From a checkpoint of a small transformer trained on Wikipedia: 8 layers, rotary positions.
Each number is 128 + 24 x the weight over its row's rms, rounded and kept within 0 to 255. Layers, rows and columns count from 0. The size above them is the row's rms in percent of the matrix's.

# layer 3 MLP down (transposed), 1024x256, rms 0.0511, rows 849-901, columns 64-127
size [108  95 113 101 107  96  98  99 105  90 101  94  94  95  88  93 103  92 105  97  99 104  86  99  92 102  95 101 103 103 100 101  97  95  90  97 107 105  88 107 106  94  97 100  64  94  89 112 109  83 105  95 103]
[[108 180 166 127 143 123 125 123 111 147 111 176 157 124 122 131 177  85 154 148 128 150 155 148 134 107 142 154 101 127 144 139 154 108 120 109 155 106 137 113 133 163 148 145 106 134  97 156  96 142 136 129 180 139 137 127 150 114 115  91 123 123 103 122]
 [ 83 126 105 139 107 152 140 167 115  73 135 121 122 149 137 147 155 126 133 133 117 158 152  85 145 136 128 164 105 131  91 103 147 166 151 125 153  97 157 112 103 127 116 113 134 134 144 139 130 132 131 131 106 120 103 137 114 155 132  97 145 132 130  98]
 [129 126 138 123 145 107 173  96 111 110 175 101 130 193 158 128 108 150 121 109  86 128 101 174 158 123 128 145 127 118 107 105  99  83 127 114 151 140 145 149 116 156 142 123 139  98 122  78 148 164 136 128 135 169 172 120 107 131 135  91 144 101  87 130]
 [138 138 182 137 158 134 140  87 129 131 126 127  93 121  92 118 135 135 102 166 116 129 141 127 112 112 156 133 117 105 103 107 152  65 144 125 154 144 129 125 100 121 136 132  57 149 123 117 120 140 142 116 109 126 104 139 128  93 146 139 142 109 118 173]
 [153 155 136  89 148 135  94 131 114  99 128 135 107 138 146 159  96 142 106 145 142 123 143 147 180 136 148 123 114 118  99 101 126  88 101 135 148 123 113  94  84  89 192 179 104 170 123 149 120 121 101 120  94 174 128 132 152 135 130 144 141 138 110 149]
 [ 99 133 114 156 132 135 167 167  78 142 161 144 146 132 155 134 147  96 147 124 106 150  95 109 142 130 129 156 170 135 140 131 150 146 109  92 180 141  79 134 135 111 161 127 103 125 126 102 156 140 111 177 100 104 111 145 127 153 128 131 131 179 135 129]
 [134  74 108 107 135 163 138 119 149 117 121 139 154 159 116 116 135 141 128 110 138 150 144 147 132 136 172 103 135 131 152 128 131 113 113 145 130 131 107 127 172  96 138 141 172 177 144  90 102 121 156 104 106 100 115 147 133  97 115 100 127 141 168 165]
 [140 129  94 107 128 112 140 104 135 134 114 142 136 192 127 134 171 141 166 172 157 124 122 112 119 127  79 119 146 113 133 145 118 202 123 116 138 163 115 129 176 129 110 117 130 136 126 131 136  69 112 140 133 106 120 139 141 140 131 129 159 138  95 114]
 [140 100 137 125 143 116 155 137 106 145  98 133  65 127 165 142 156 155 132 155 122 138 144 111 128 130 153 137 105  84 125  78 127  95 162 131  94 155 115 143 102 172 153 117  77 130 184 126 129 159 187 138 117 107 117 127  94 124 139 139 127  96 128 109]
 [139 130 122 142 123 136  86 165 128 133  97 136 122 116 140 133 130 104 111 147 112 115 140 125 138 133 148 125 121  99 133 111 134 107 131 147 137 132 143 114 122 133  96 214  82 147  96 126 197 138 116 124 117 113 170 108 104 140  94 123 166 110 140 120]
 [108 125 149  99 108 161 158  92 133 134 120  89 114 121 157  93 138 118 150 118 150 130 110 121 130 104 146 151 121 120 124 127 132  94 121 114 105 101 140 140 165 135 110 104 145 158 152 114 169 135  63 153 134 134 128 105  96 150  78 152 111 132 118 129]
 [107 134 134 115 112 112 136 125 156 107 147 124 136 137 113 123 134  93  97 132  99 111 121 162 149  98  97 104 105  73 115 124 120 142 151 162  84 142 161 176 147  88 157  88 150 170 135 107 153  90 132 152 114 141 132 144 126 184 133 130 135 149 168 164]
 [127 181 128 119  79 126 144 124  92 147 122  90 126 119 149 132 103 108 116 179 117 155 147 105  83 101 138 124  94 121 114 141 110 163  90 154 151 135 109 123  96 162 149 145 142 142 159 118 128 147 127 138 157 109 105  68  78 157 118 129 146 144 126 107]
 [ 84  87 188 106 101 102 165 166 162 148 163 180 144 143 107 161 130 116 120 133 132 128 154  79 110 145 140 134 147 100  98 101 154 160 149  99 114 124 165 125 128  91 131  62 171 120 158 133 155  88 170  99 104 123 127 137 149 137  98 164 106 139 113 164]
 [155 134  99 138  98 153 129 130 111 127 139 125 158 102 129  77 100 138 108 132 113 135 158 121  94 167 136 192 148 131 120  98 118 129 109 150  99 119 122  79 110 103 172 130 109 112 144  83 140 118 116 130 153 117 119 130  87 157 109  79 138 113 141  93]
 [138 127 139 140 187 163 141 140 111 130  88 114 115 113 110 111 163 126 150 139 155 115 103 100 127 127 172  95  98 153 142 140 123  88 134 151 109  90 177 148 139 126 183 143 136 161 106 108 127 150 147 147  48 129 139 125 106 120  77 120 124 114  72 125]
 [114 141 134 123 149 121  77 101 113 111 104 137 115 106 144 162 155 157 140 115 166 113  99 132 149 137 151  91 137 112 133 127 135 138 100 141 120 129 156 122 131 152 110 140 146 119 164 117 130  85 143 158 158 111 113 171 161  90 140 102 119 149 173 133]
 [130 117  59 127 112 129 169 128 129 136 144 125  82 126 111 142 113 139 119 190 154 137 137 151 121 148  82 137 100 117 110 160 135 141 158 124 112 162  92 134 142 122 115  85 159 181 160 110 187  96 110  97 124 100  68 136 127 109 126 126 159 120 123 144]
 [141 127 141 119 155 162 119 106 145 127 152 135 120 122 149 147 108 133 138  97 128 124 126 161  88 179 129 114  90 140 145 111 168 137 129 101 116 121  92 154 129 146 121 119 102 128  94 113 115 145 122 155 126 102 111 108 128 151 133 185 102 134 139  93]
 [ 99 109 119 125 114 147 129 115 135 144 117 131 146 138 112 144 104  83 110  88 122 127 124 106  85 119 148 134 149 164 124 118  93  96 153  80  95 111 153 167 171 141 138 120 150  58 129 171  88 179 133 125 137 118 138 127 146 133 146 113 147 116 133 139]
 [ 81 145  93 134  72 158 109 120 133 125 152 157 149 145 126 136 124  99 169  92 141 121 180 117 151  81 100 135 178 156  96 160 177 114 143  70 119 149 124  93  89  94 129 161 141  92 145 170 158 132 129 107 152 111 156 154  92 150  88 125 106 108 133 120]
 [159  90 128  94 179 155 120 106  80 141 143 131 107 120 123 120 183 132 115  77 126 165  87 146  93  85 136 103 147 138 132 157 140 123 145  93 147 158 128  88 128 142 120 132 121  97 122 139  83 137 146  54 158 132 113 144  99 116 114 156 133 123 123 134]
 [121 153 106 148 134 142 122 120 108 125 144 135 116 125 186 129 130 132  74 121  88 131 111 138 133  96 126 120 127 116 120 104 150 133 127 138 106 168 167 169 155 157  96 159 128 147 148 154 159 101 150  99 123 161 137 179 159 156 123 117 140 118 166 115]
 [142 132 143 177 160 164 140 118 111 167  83 132  60 153 109 124 123 127 179 163 140 132 139 115 120 139 121 154 131 162 115 111 117 123 173 130 133 168 131  98 113 166 153 108 176 112 134  91 123 125 147 127 121  83 141 167 120 201 162 165 131 110  96 131]
 [126 123  65 144 125 103 103 134 118 137 126 106 113 157 107 120  88 150 117 138 137 124 105 149 104 134 166 115 145 159 142 102 130 124 159  87  97 140  93 188 121 147 103 133 126 119 126 133 158 114  93 126  98 105  98 128 135 114 142 138  87 123 123  97]
 [120 114  97 128 139 131 130  96 114 120 134 120 117 103 112 138 142 136 163 162 154 132 133 151 142 118 181 157 130 113 114 132 151 159 112 135 107 116  81  77 128 152 154 133 104 152 141 171 129 142 127  93 116 119 134 150 131 108 134 108 124 100 142 131]
 [166 100 137 104  75  97 130 115 112 154  91 122 128 117 140 135 177 132 132  86  81 143 136 111 158 152 132 121 154 157 148 121 102 136 119 146 153 124 155 135  99 107 125 132 118  75 136 117 125 107 134 162 146 109 139  86 147 129 143 130  87 138 152 169]
 [ 93 176 129  87 141 148 129  90 127 143 133 137 123 152  95 112 127 150 136 160 117 124 138 126 154 103  59 147 147 158 150 120 143 135 144 108 119 143 128 188 109 141  95 187  98 165 149 126  88 132 108 100 138 145  94 118 119 142 136 109 123 156 105  95]
 [100 125 149 166 122  66 125  87 157  88 139 120 109 119 111  98 150 101 161 137 160 128 120 104 132 148  95 144  82 145 174 132 150 137 143 115 103  92 120 150 112 143 169  56 133 158 160  84 146 114 110 130 124 126 144 167 142 112 163 134 131 132 103 130]
 [113 110  98 132 118 148 125 167 124 129 133 135 117 154 157 151  98 154  97 104 116 119 159 175 131 152 118 113  90  97  83 126  98 166 121 145 126 109 115 164 124 144 117  84 133 146  98 106  63 164 105 155 143 110 129  96 108 150 118 114  88 142 129  77]
 [105 176 116 126  71 125 148 129 101 143 161 150 163 139 137 142 100 152  82 144 120 120 138 103  81 120 133 131 136 103 128  97 100 104 141 123 138  80  94 111 106 154 182 116 140 163 154 143  89 124 127 131 187 118 137 100 132 156 160  80 145 135 145 132]
 [103 145 183 116 149 144 129 103 135 134  82  89 166 120 174 155 112 183 134 112 123 159 129 121 127 112 134  97 104  46 103  82 112 134 161 111 153 157 120  98  96 108 165 146 132 110 114 173 125 122 116 107  93 113 125 175  96  99 158 103 141 109 124  99]
 [151 133 147 152 106 110  98 123 131  94 138 109 117 146 142 114 120  96 122  85  83 149 141 157 130 134 108  96 153 103 149 145 110 171 136 131 149 139 159 122  86 134 131 163 105 108 105 136 135 142 136 147 117 138 174 120 134 117 142 147 109 126 144 130]
 [161 152 146 121 114 147 129 132 135 129 156 140 106 138 176 111 131 109 118 160 112 121 122  66 132  95  92 125 137 145 164 140 157 125 187 125  96 145 165 127 134 104 137 140 146 160 116 124 119 125 132 117 132  79 148 111 150  89 103 123 134 172 128 138]
 [136 116 146 122 115 142 105 142 104 109 106 133 163 167 127 136 166 125 124 118 118 123 140 119 163 127 121 109 107 130 111  95 161 186  87 151 162 106 143  87 112 127 148 141 111 146 115 145 106 155 110 101  97  92 176 160 147 152 119 143 143 148 187 146]
 [133  58 132  85 165 103  95 134 103 117 135 138 119  85 101 100  82 133  60 112 121 140 134 107 131 153 158 135  90 110 127 120 154 173 147 128 118  79 121 118 147 121 135 121 106 105 167 119 135 108 158 143 169 139 137  75 134 158 100 159  96 131 124 157]
 [137 141 142  89 146 132 169 106 104 136 149 153 151 107  88 124 148  98  88 156 116 107 156 125 119 144 123  96 127 151 128 162 124 120 125 133 150 103 121 120 135 125 124 121  86 153 152 129 116 140 109 128 126 108  85  88 161 160 169 141  94 118 164 174]
 [172 131 117 121 127 112 101  98 108 153 127  83 132 116 157 133 160 136 136 106 112 133 122 140 159 129  97  97 120 183 107 148 125 117 125  84 154 117 175 139  92 110 138 128 140 163  81 125 142 120 133 136 167 125 148 150 168  82  90 147 133 111 153 134]
 [105 126 118 133 145 171 149 156 178 152 114 150 160 149 135 139 133 126 141 130 137 151 114 115 121 155 174 142 112 135 141 123 118 141 197 112 156  92 104 116 118 131 170 128 118 116  86 147 148 136  95 100 156 156 103 149 111  94  86 119 113 108 105 163]
 [136 133 159  93  98 122 128 146 159 145 145 115 117 141 140 107 152  85 141  94 125 116 133 123 126 115 134  71 117 100 118 117 141 113 122  80 152 143 153 137 165 109 156 159 122  43 143 129  83 131 111  89 103 134 134 129 140 126 160 160 143 123 140 153]
 [144 143 103 154  97 167 149 115 152 156 163 110 119 171  74 157  92 179 125  86 157 111 145 132 137 111 104 128 161 154 113 145  87  90 136 133 131 119 104 156 151  98 150 156 129 132 128 109 100 152  78 160 112 104 141 146 106 134 101 104 180 147 112 185]
 [125  74 147 129 101 140 160 183 139 147  96 101 105 119 135 145 131  95 157  97 125 141 129 132 111 134 139  79 105  91 116 136 124 144 112 146 145 113 145 129 127 150 147 117 140 133 130 101 130  52 108 170 154 131 111 133 104 126 138 126 172 138 132 173]
 [127 173 112 101 159 125 101 147 157 151 147 106  88 105 151 150 168 100 142 118  86 108 112 137 127 118  98  99 138 107 151 134 137  85 112 108 123 153 102 103  95 109 151 122 155 174 131 156 120 140 130 104 140 131 150  99 136  94 102 129 128 112 123 163]
 [140 110  82 139  77  96 112 122 125 118 146 102 176 129 163 113  70 168 146 149  71  98 106 122 128 146 113 140  94 124 134  88 147 117 135 148 132 127  97 136 133 129 170 132 136 165 110 166 147 136 119 147 100 154 162 130 147  82 123 111 152 165 129  99]
 [158 151 112 127 145 160 162 135 155 159 118 151 155 121 116 123 158 137 138 119  88 114 153 136 105  96 153 161 137 124  90 145  89 154 148 176 113 104 125 112 157 174 113 151 110 123 112 143 143 145 130 165 151 133 110 121 108 127 131  85  94 146 136  99]
 [105 136  97  89 138 108 148  90 114 138 110 110 121 115 140 144 134 185 141 108 119 111 132 152 168 103 113 124 129  98 137 155 136 137 107 160 160 137 184 154 127 137 123 191 138 141 160 129 101 153 114 105 149 198 121  81 132 140 147  83 117 127 127 175]
 [133 134 132 151 122 119 116 142 121 128 109 106 140 131  99 132 109 124  95 110 123 106 138 124 122  97 105 127 147 139  99 143 129 150 139 139 122 119 158 127  74 143 105 165 148 134 133 147 174 127  94 161 115 144 124 149 135 151  82 157 113 123  71  93]
 [119 154 125 115 139 136  86 164 168 130 151 123 164 143 110 133 137 155  98  83 112  93 148  67 115 147 123 104 141 146 138 205 142 108 133 113 112  79 162 138 136 131 135 126 143 164  91  82  99 130  77 119 147 123 104  76 121 165 106 112 124 147 154  90]
 [ 98 108 124 116 100 185 118 101 141 109 125  98 161 130 151 164 115 148 121 113 125  71 108  97 127  92 113 154 129  99 125 126 141 130 190 113 145 123 124 127 148 143 146 144 139 115 104 119  94 125 119 174 142 153 135 122 129 130 150 105 126 104 127  76]
 [124  98 133 164 131 169  91 108  74 132 111 100 184 115 136 110 143  99 131 131  90 130 125 125 127 159 162 148 139 112 137 119 120 139 133 161 173 110 100 123 144 115 160 118 151  99 122 112 176 111 148 109 126  99  85 152  88 122 152 142  94 146 123 170]
 [101 144 123 112 126 123 118  98 162 132  95 146 148 204 129 139 124 124 139  82 108 140 137 144 111 130  86 130  91 135 101  98 134 124  59 140  93 124  96 125 101 142 137 107 144 102 105 109 132 100 119 128 152 173 161 117 141 112 119 134 132 138 100 105]
 [107 119 141 172 172  78 151 118 178 119  93  67 138 123 123 141 124  92 108 146 151  87 157 152 123  96 108 122 150 124  82 169 117 137 150 110  95 107 153 121 153 130 129 137 117 124 103 127 100 100 123 137 100  98 130 142 121 148 141 100 134 108 121  96]
 [168 121 148 151 131 113 113 126 139 102 170 148 166 130 127 109 138 121 137 115 165 151 127 167 151  99 114 130  89 109 138 111 126 149 114 108 105 146 117  98 123  96 114 159 119 161 110 127 147 115 110 176 148 121 129  95  81 144  99 129 140  75 145 126]]
# layer 3 MLP up, 1024x256, rms 0.0509, rows 850-901, columns 64-127
size [ 92 107  99 112  90 100 104 112  94  98 100  99 100  85  96 102  91 108  95  97  99  87  94  88 100  98 105 104 109  99 107 104  98  94  90 103 105  91 105 107  99  98 102  57  98  94 112 110  79 105  96 103]
[[154 140 174 110 133 105 147 128 124 134 163 104 136 139 118 123 125 173 119 146 160 110 142 155 130 117 113  88 127 139 133 150  79 124 170 154 100 116  77 137 167 126 109 160 139 160 108 111 126 128 117 133 143 130 155 187 140 108 118 160 113  89 110 185]
 [130 119 114 154  87 137 104 172 127 160  97 149 129  86  82 131 111 121 102 161 120 119 128  78  99 116 150 107 120 136 119 142 166 158 133 141  98 142 149 141 150 133 125 135 126 134 126 168 138  97 106 115  95 127  59 156 156 121 135 166 110 140 167 109]
 [143  90  88 123 124 122 122 186 140 140 143  96 126 147 145 148 129 114 123  97 104  94 107 104 166 149  84 125 132 172 152 130 112 144 152 100 113  90 130 132 138 121 134 144 171 116 132 127 106 135 154 102 139 122 157  87 121 163  82 131 114 154 128 126]
 [145 126 146 126  98 126 132 134 109 154 127 159 171 125 113 118 121 138 162 135  97 120 132 124  71  92 112 144 162 142 167 142 133 142 125  98  86 139  97 122 140 143  85 107 116 121 154 119 114 144 174 139 149 110 141 123  89 124 132 105 137 131 172 114]
 [165 120 121 107 139  98 100 121 193 120 105  78  60 153  92 150 126 147 116 164 159 111  89 131 112 164 120 112 137 127 148 122 145 101 104 159 128 121 171 125 148 155 126 116 111 105  94 126 119  95 136 130 138 111 120 132 134 101 125 138 148 134 117 106]
 [127 183 164 113 102 103 127 132 125 130 125 140 140  85 101 129 122 141 120 190 127 130 116 129 157 142 112 120 134 110  85 129 181 144 120 136 104 138 137 121 101 135 133 108 109  97  91 165 144  97 127 125 140 124 132 117 115 117 144 163 130 104 112  99]
 [120 131 180 119 159 150 108 169 129 139 157 124 121  85 131 124 102  98 137  74 123 161 136 176 119 124 152 123 120 156 122 136 148  70 103 128 133  82 116 114  69 117 129 139 130 137 144 133 113 181 168 127  89 158 121 131  80 129 120 131  88 173 136 140]
 [ 97 126 103 157 130 132 100 112 137 121 131 155 159 154  93 106  94 117 135 110 114 124 105 124 143 121 118  95 146 151 127 151 131 141 110 128 157 124 144 128 157 113  84 129 144 105 120  86 118  91 118  93 116 131 143 141 143 138 136 113 123 147 145 114]
 [100 111 126 143  94 155 148 126 158 109 154 129 110 113 137 132 124 156 149 110 157 104 123 130  89 134 118 140 113 110 114 100 123 126 144 118 107 119 119 154 135 138 170  50 141 135 159 130  86 132 124 157 137 144  79 131 126 114 157 144  76 132  78 129]
 [191 153 123 107 127 110 122 132 111 146 140 165 172 178 127 127 113 114 104 141  93 152 146 127 160 119 132 125 100 137  85 129 123 144 147 113 210 147 121 131 113 132 128 188 130 157 116 101 100 115 171  83 121 121 112 129 143 115 121 116 146 126 141 117]
 [160  88 104 128 133 143 125 136 128 155  86 128 126 122 138 114 103 142 147 154 153 134 117  96 123 149 131 144 140 125 165 144 111 132 111 108 138  96 114 119 104 175 113 149 100  73 149 116 116 127 129  82 131 122 114 114 134 105 132 127 131  93  93 148]
 [113  85 132 155 130 122  95 120 140 136 123 153 108 153 119 109 147 166 141  97 111 123 106 147 171 114 115 137 142 118 110 117 151 102 162 127  85  88 126 110 173 118 134 124 104 126 104 161 135 115 118 131 117 176 128 152 148 140 131 105 109  79 140 156]
 [185 137  77 105 152 149  87 118  90 129  92  74 109 137 134  99 116 133 149 140 105 119 103 162 167 112 146 122 129 156 135 158 130  74 100 135 130 118 106 166 153 140 115 165 106 143  91  99 112 171 109 165 129 152 134 127  93 121 138 115 158 123 162  92]
 [135  77 159 107 132 115 115  86 164 118 132 140 122 152 120 178 144 112 122 157 114 128  90 167 164 123 105 100  93 133 132 165 122 124 121 106 148 112 156 119 167 131 119 189 146 155 104 114 112 130  88 110 109 115 140  92 118 105 125 133 133 132 133 148]
 [119 131 120 109 123 107 119  86 165 121 170 109 159 145 135 137 152 126 101 127  95 150 138 128 153 157  90 144  98 141  72 135 140 175 124  93 168 157  91 138 121 159  81 113 105 131 155 124 113 137 125 104 176 119 133 132 140 160 169 144 111 143 161 130]
 [145  94 132 111  93 122 188 121 119 113 125 139  97 136 122  78 101 108 123 124 117 138 134 142 101 119 115 165 126 145 126 125 106  91 150  84 140 142 106 109 141  86 124 126 136 117 109 133 172 152 123  77 102 141 158 125 115 136 124 159 124 129  81 110]
 [135  98 153 121 111 146  68 100 128  93 131 107 188 144 118 123 154 149 155 116 114 121 156 123 132 116 113 125 148 108  95 106  93 153 122 112 114 103 146  84 122 116 151 160 123 134 126 123 136 172 121 137 138 131 137 112 130 108 184  97  95 161 127 135]
 [134 144 143 115  98 150 104 124 128 117 114 112 171 128  77 127 149 133 159 145 126 140 129 102 162  73 127 142 133 127 149 173 111 128 133 140 134 135 147  93 146 136 106 149 158 170 156 130 139 102 161 116  83 180 159 145 113  74 106  96 135 147 136 127]
 [144 124 176 151 155 128 139 151 141 106 113 136 100  80 137 147 144 198 149 150 157 121 137 121 123 131 132 116 104 131 144 136 159 154 131 145 176 140 131 134 122 114 126 134  91 157 156 131 131  77 132  90 115 154  91 127 124 144 145 104 144 123 119 127]
 [147  92 165 128 124 127 142 110 139 128  88  92 103  89 144 139 128 155 143 167  87 106 135 134  99 187 139 136  97 111 143 115 163  89 146 170 117 146 153 138 135 107 173 139 114 200 133 135 129 112 113 138  84 168 123 101 173 130 138 126 171 160  98 152]
 [136 145 106 141 116  94 124 152 159 122 129 149 126 130 128 138  99 110 123 183 140 142 152 113 158 149 117 164 143 123 114 129 109 117 126 144 110  97 141 143 126 128 100  84 122 171 145 143 153  99  96 145  93 126 120  99 136 138 118  82 123 109 125 114]
 [120 109 119 146 165 128 152 116 169 137 108 112 127 121 119 116 101 132 168 137 171 161 154  76 143 129 131 116 140 141 146 137 128 115 113 139 136  93 129 118  98  98 187 114 118 148 124 165 124 150  99 139 114 121 102 110 128 128 116 117 111 157 142  94]
 [107 143 166 189 149 121  69 109 126 107 182 142 170  97 111 146 133 130  75 143 137 148 143 141 163 159 104 137 152 117 161 138 151 168  81 113 138 125 146 127 170 118 123 161 130 110 102 192 159 133 172 104 138 129 158 104 156 151  94 105 134 114 125 160]
 [108 135 166 107 164 123 115 126 142 122 133 123  97 122 126 125 199 148 170  99 111 121 126 114 182 147 101 121 106  96  85 166 157 115 132 165 166 121 198  93 121 121 147 108 121 113 143 148  59 142 168 125 140 173 108 137  82 145 106 123 171 155 141 172]
 [152 155 155 126 134 151 127 139 103 137 105  96 137 149 148 101 123 132  87 103 136 125  83 109 152 154  96  99 119 113 120 125 124 119 131 109 145 119 191 167 106 127 141 109 185  80 134  81 127  99 117 116 137 145 132  74 125 154  98 135 132 168 111 127]
 [128 139 124 120 176 126 151 150 122 109 151 131 140 131 133 107  70 116 133 138 142 136  83 147 118 157 122 106  86  92 156 162 149  93 158 118 136 128  97 127  97 108 125 146 110 131  98 115 125 155 131  93 125 132 134 160 111 124 115 150 166 132 110 107]
 [148  95 142 146 104 136 130 144 129 122 132 128 131 167 128 172 138 108 114 106 161 121 114 129 128 147 181 110  85 124 122 146 142 152 136 137 134 140  94 101 126 146 135  68 161 111  83 125 155 101 128 151 147 102 179 139 155 120  90 145 139 123 151 128]
 [140  99 115 137 108 144 143 152 132 165 171 131 166 108 147 153  95 158  99 122 111  93 152 141 144  89 113 126 177 120 105 151  92 120 127 145 146 139 170 124 155 147  74 200 118 122 102 137 140 117 149 127 119  80 140 111 119 168 104 145 105 113 133 116]
 [179 111 167 133 140 130 131 134 127 121 113 143 164 135  97 114 145 128 155 143 137 124  97  94 105 120 142 148 184 123 139 146 147  99 137  86 139 131 110  64 141 132 135 170  87 155 140 132 161  80 133 102 107 127 124 175 106  79 156 115 143 106 131 156]
 [151 117 101 150 165 126 163 127 143 109  96  99 121  92 150 110 142 119 170 127 121 117 128 163 153 130 160 111 107 133 111 141 101 166  66 130 124 134 145 124 147 106  79 138 128 101  91  92 147  95 136 149 108 149 136 131 113  93 134 143 100 130  85  63]
 [167 109 107 165 101  93 142 180 131 124 168 126  86 136 108  52 120 119 118 145 151 109  96  98 162 125 106 128 139 156 163 166 132 136 133 126 104 113 120 133 126 175 150  98 134 142 135  95 162  97 119 171 149 142 111  89 118 128 123 151 120 159 132 118]
 [180 131  81 118 142 130 173 141 121 170 124 146 143 111 124 148 158 127 123 159 140 133 114 136 156 126 157 131  89 142 116 108 151  86 153 119 127 103  95 151 146 131 116 121 156  83 166 104 118 116 123 134 115 111 110 134  87 157 124  90 136  97  95 112]
 [ 96 105 107 126 148 108 137 159 129 127 121  95 150 120  97 136 126 168 127 135 138 103 156 141 158 174 145 135 119 127  96  88  95 107 103 144 169 133  75 132 121 170 111 134  92 110 127 153  99 125 146 139 143 152 116 143 103 145 157 126 121 104 148 128]
 [148 106 114 120 155 122 141 127 161 126 157 158 108 142 120 125 119 120 132 107 140 131 139 140  93  78 136 142 167 144 159 147 134 107 130 128  85 105 122 134 157 144 125 112 138 150 136 134 177 108 102 175 140 151  88 108 144 105 132 124  92 132  71  86]
 [132 157 145 160 135 109 151 111 148 105 129 134 125 227 130 128 168 143 181 119 145 107 112 149 136 107 129 143 164 151 138 121 134 151 130 172 153 165 135 134 105 133 133 102 126 151  66 146 102 110 135 121  95 107  84 154 130 107 143 120 140 151 142  76]
 [141 109 140 168 109 117  90 128 177 125 121 133 106 104 129 151 132 129 157 102 137 113  93 136  87  73 116 129 141  98 109 115 155 133 123 146 144 146 127 125 129 117 131 144 143 121 116 126 162  68 130 110 120 138 174 155 113 100 139 148 156 138 104  88]
 [ 83 116 109 176 136 115 147 139 167  60 143 169 105 137 142 119  84 135 142 127 125 163 161 134 128 137 147 184 140  83 119 100 158 140 122 157 132 104 100 108 142 115 111 131 113 110 167 166 111  98 117 159 105 140 138 100  98 149 151  84  91 136 129 118]
 [128 129 152  99 132  82 127 120  84 142 118 131 112 137 115 105 114 147  97 121 115 113 124 112 147  90 129 134 156 136 123 131 125 132  30 137 131 196 118 134 115 152 108 102 149 156 137  96  95 121 175 138 120 143 131 104 156 152 167 144 156 127 134 123]
 [109 127 107 150 140 139 137  95 109 108 108 149 130 122 109 130 120 151 148 120 111 154 149 143 135 161 150 178 152 142 128 109  78 158 153 152  96 120 143 132 115 154 126  83 150 140 142 111 170 138 132 130 137 138 117 123 142 123 137 116 144 133 169 124]
 [139  98 129 130 150 109 101 131 114  96  85 133 122  85 140  99 174 160 153 142 104 110 127 124 116 142 151 164  89 138 141 104 153 163 135 124 180 171 108 127 131 117 111  94 120 139 135 178 122 110 203  76 118 145 153  86 201 119 160 167 121 144 174  92]
 [154 159 117 101 155 131 120 131 133 115 144 167 109 135 114 131 112 157 107 138 100 115 113 122 148 127 110 177  97 113 138 133 124  94 123 106 101 121  80 119 127  72 121 135 121 101 102 127 122 168 165 105 114 149 139 119 143 138 118 125 130 139 106 104]
 [109  99 164 139 131 111 190  89 118 119 124 107 173 142 139 105 111 160 128 142 138 152 124 139 156 169 115 156  97 128 138 106  94 143 129 120 164  85 113 139 174 126  94 107 141  91 140 108  94 141 162 137 137 108 138 119  91 138 167 128 138 148 154 132]
 [125 129 152  86 154 163 154 137 126 145 102 144 100 125 109 146 161 113 118 109 143 114  90 122 136  78 170 120 134 124 112 157 143 105 103 138 124  94 131 137 106 112 122 140 136  90 132 104 107 153 111 120 155 149 104 146 122 149 159 143 136  97 137 127]
 [113 142 110 151 101 105 145 163 109 138 129 131 167 119  81  81 141 134 165 123 108 125 150 113 100 141 150  91 122 162 110 121 122 161 117 129  92  79 117 115  72 143 157  50 158 179 126 145 126 136 118  93 161 149 151 165 117 101 145 146 141 145 156 130]
 [136 113 136 159 125 126 127 167 140 100 107 132 122 139 121 101 137 119 129 152 104 151 125 117 113 118 124 148 140 143 114 144 133 132 148 132 113 131 129 143 113 121 126  91 116 143 116 151 167 142 159 126  99  88 147 144 120 101 108 152 152 143 156  94]
 [117 112 128  84 113 137 143 155 138 147 135 141 115 134 133 153 134 127 133 133 128 150 137 131 135 141 162 110 125 112 151 129 138 117 173  99 157 126 117 123 163 115 128 101  94 126 131  88  73 100 162 110 102  99 118  90 144 113 167 101 128 136 174 151]
 [145 121 118 157 106 117 146 115  93 102 133 126  92 103 104 102 113  98 152 167 118 156 131 171 141 118 162 150 139 101 120  63 121 145 150 145 121 177  86 131 133 117 119 138  93  95 171 160 120 129 177 124 125 172 135 147 144  83 185 115 115  89 133 125]
 [134 122 113 182 170 112 146 138  88 150 104 160 124 130  95  65 150 101 149 167  97 176 152 163 111 146 166  95 143 111 139 141 141 109  85 147 109 135 112 109  84 114 101 123  92 133 136 141 137 131 155  98 127 150 132 140 128 122 119 132 131 170 133 169]
 [142 141 133  86 106  83 162  95 149 125 139 123 114 154 139 111 131 154 160 139 116 110 164 124 142 122 142  72 135 123 128 124 111 153 128 108  98 139 137 151  90 127  96 102 139 151 105 119 131 139 128 126 126 107 138 145 167 160 132 160 144 164 115 100]
 [166 104 158 123 105 115 137 121  83 123 144 103  75 103 158 101 155 135 110 144 120  90 131  90 142 130 149  95 116 118 148 159 121 131 181  86 175 147 156 124 114 106 155 161 151 133 123 141 100 166 173 102 171  94 124  91 127 121 143 113 138 129 143 150]
 [150 149  66  86  53 181 100 133  72 110 133 130 127  99 161 137 117 191 121 136 115 153 123 118 138 155 158 140  77 108 156 112 145 136 105 173 124 131 132 141 131 158 121 105 128 144 165 154 117 153 130 114 124 131 146 119 120 110 106 156 151 159 158 122]
 [ 98 100 123 104 119 117 138 121 136 147 117 111 130  99  90 155 135 112 154 183 122 159 137  91 106 145 158 101 152 157 113 146 128 136 130 138 152  81 142 135 119 164 130 110 132  98 118 155 138 139 155 109 113 124 114 146 185 131 128 122 139 152 113 116]]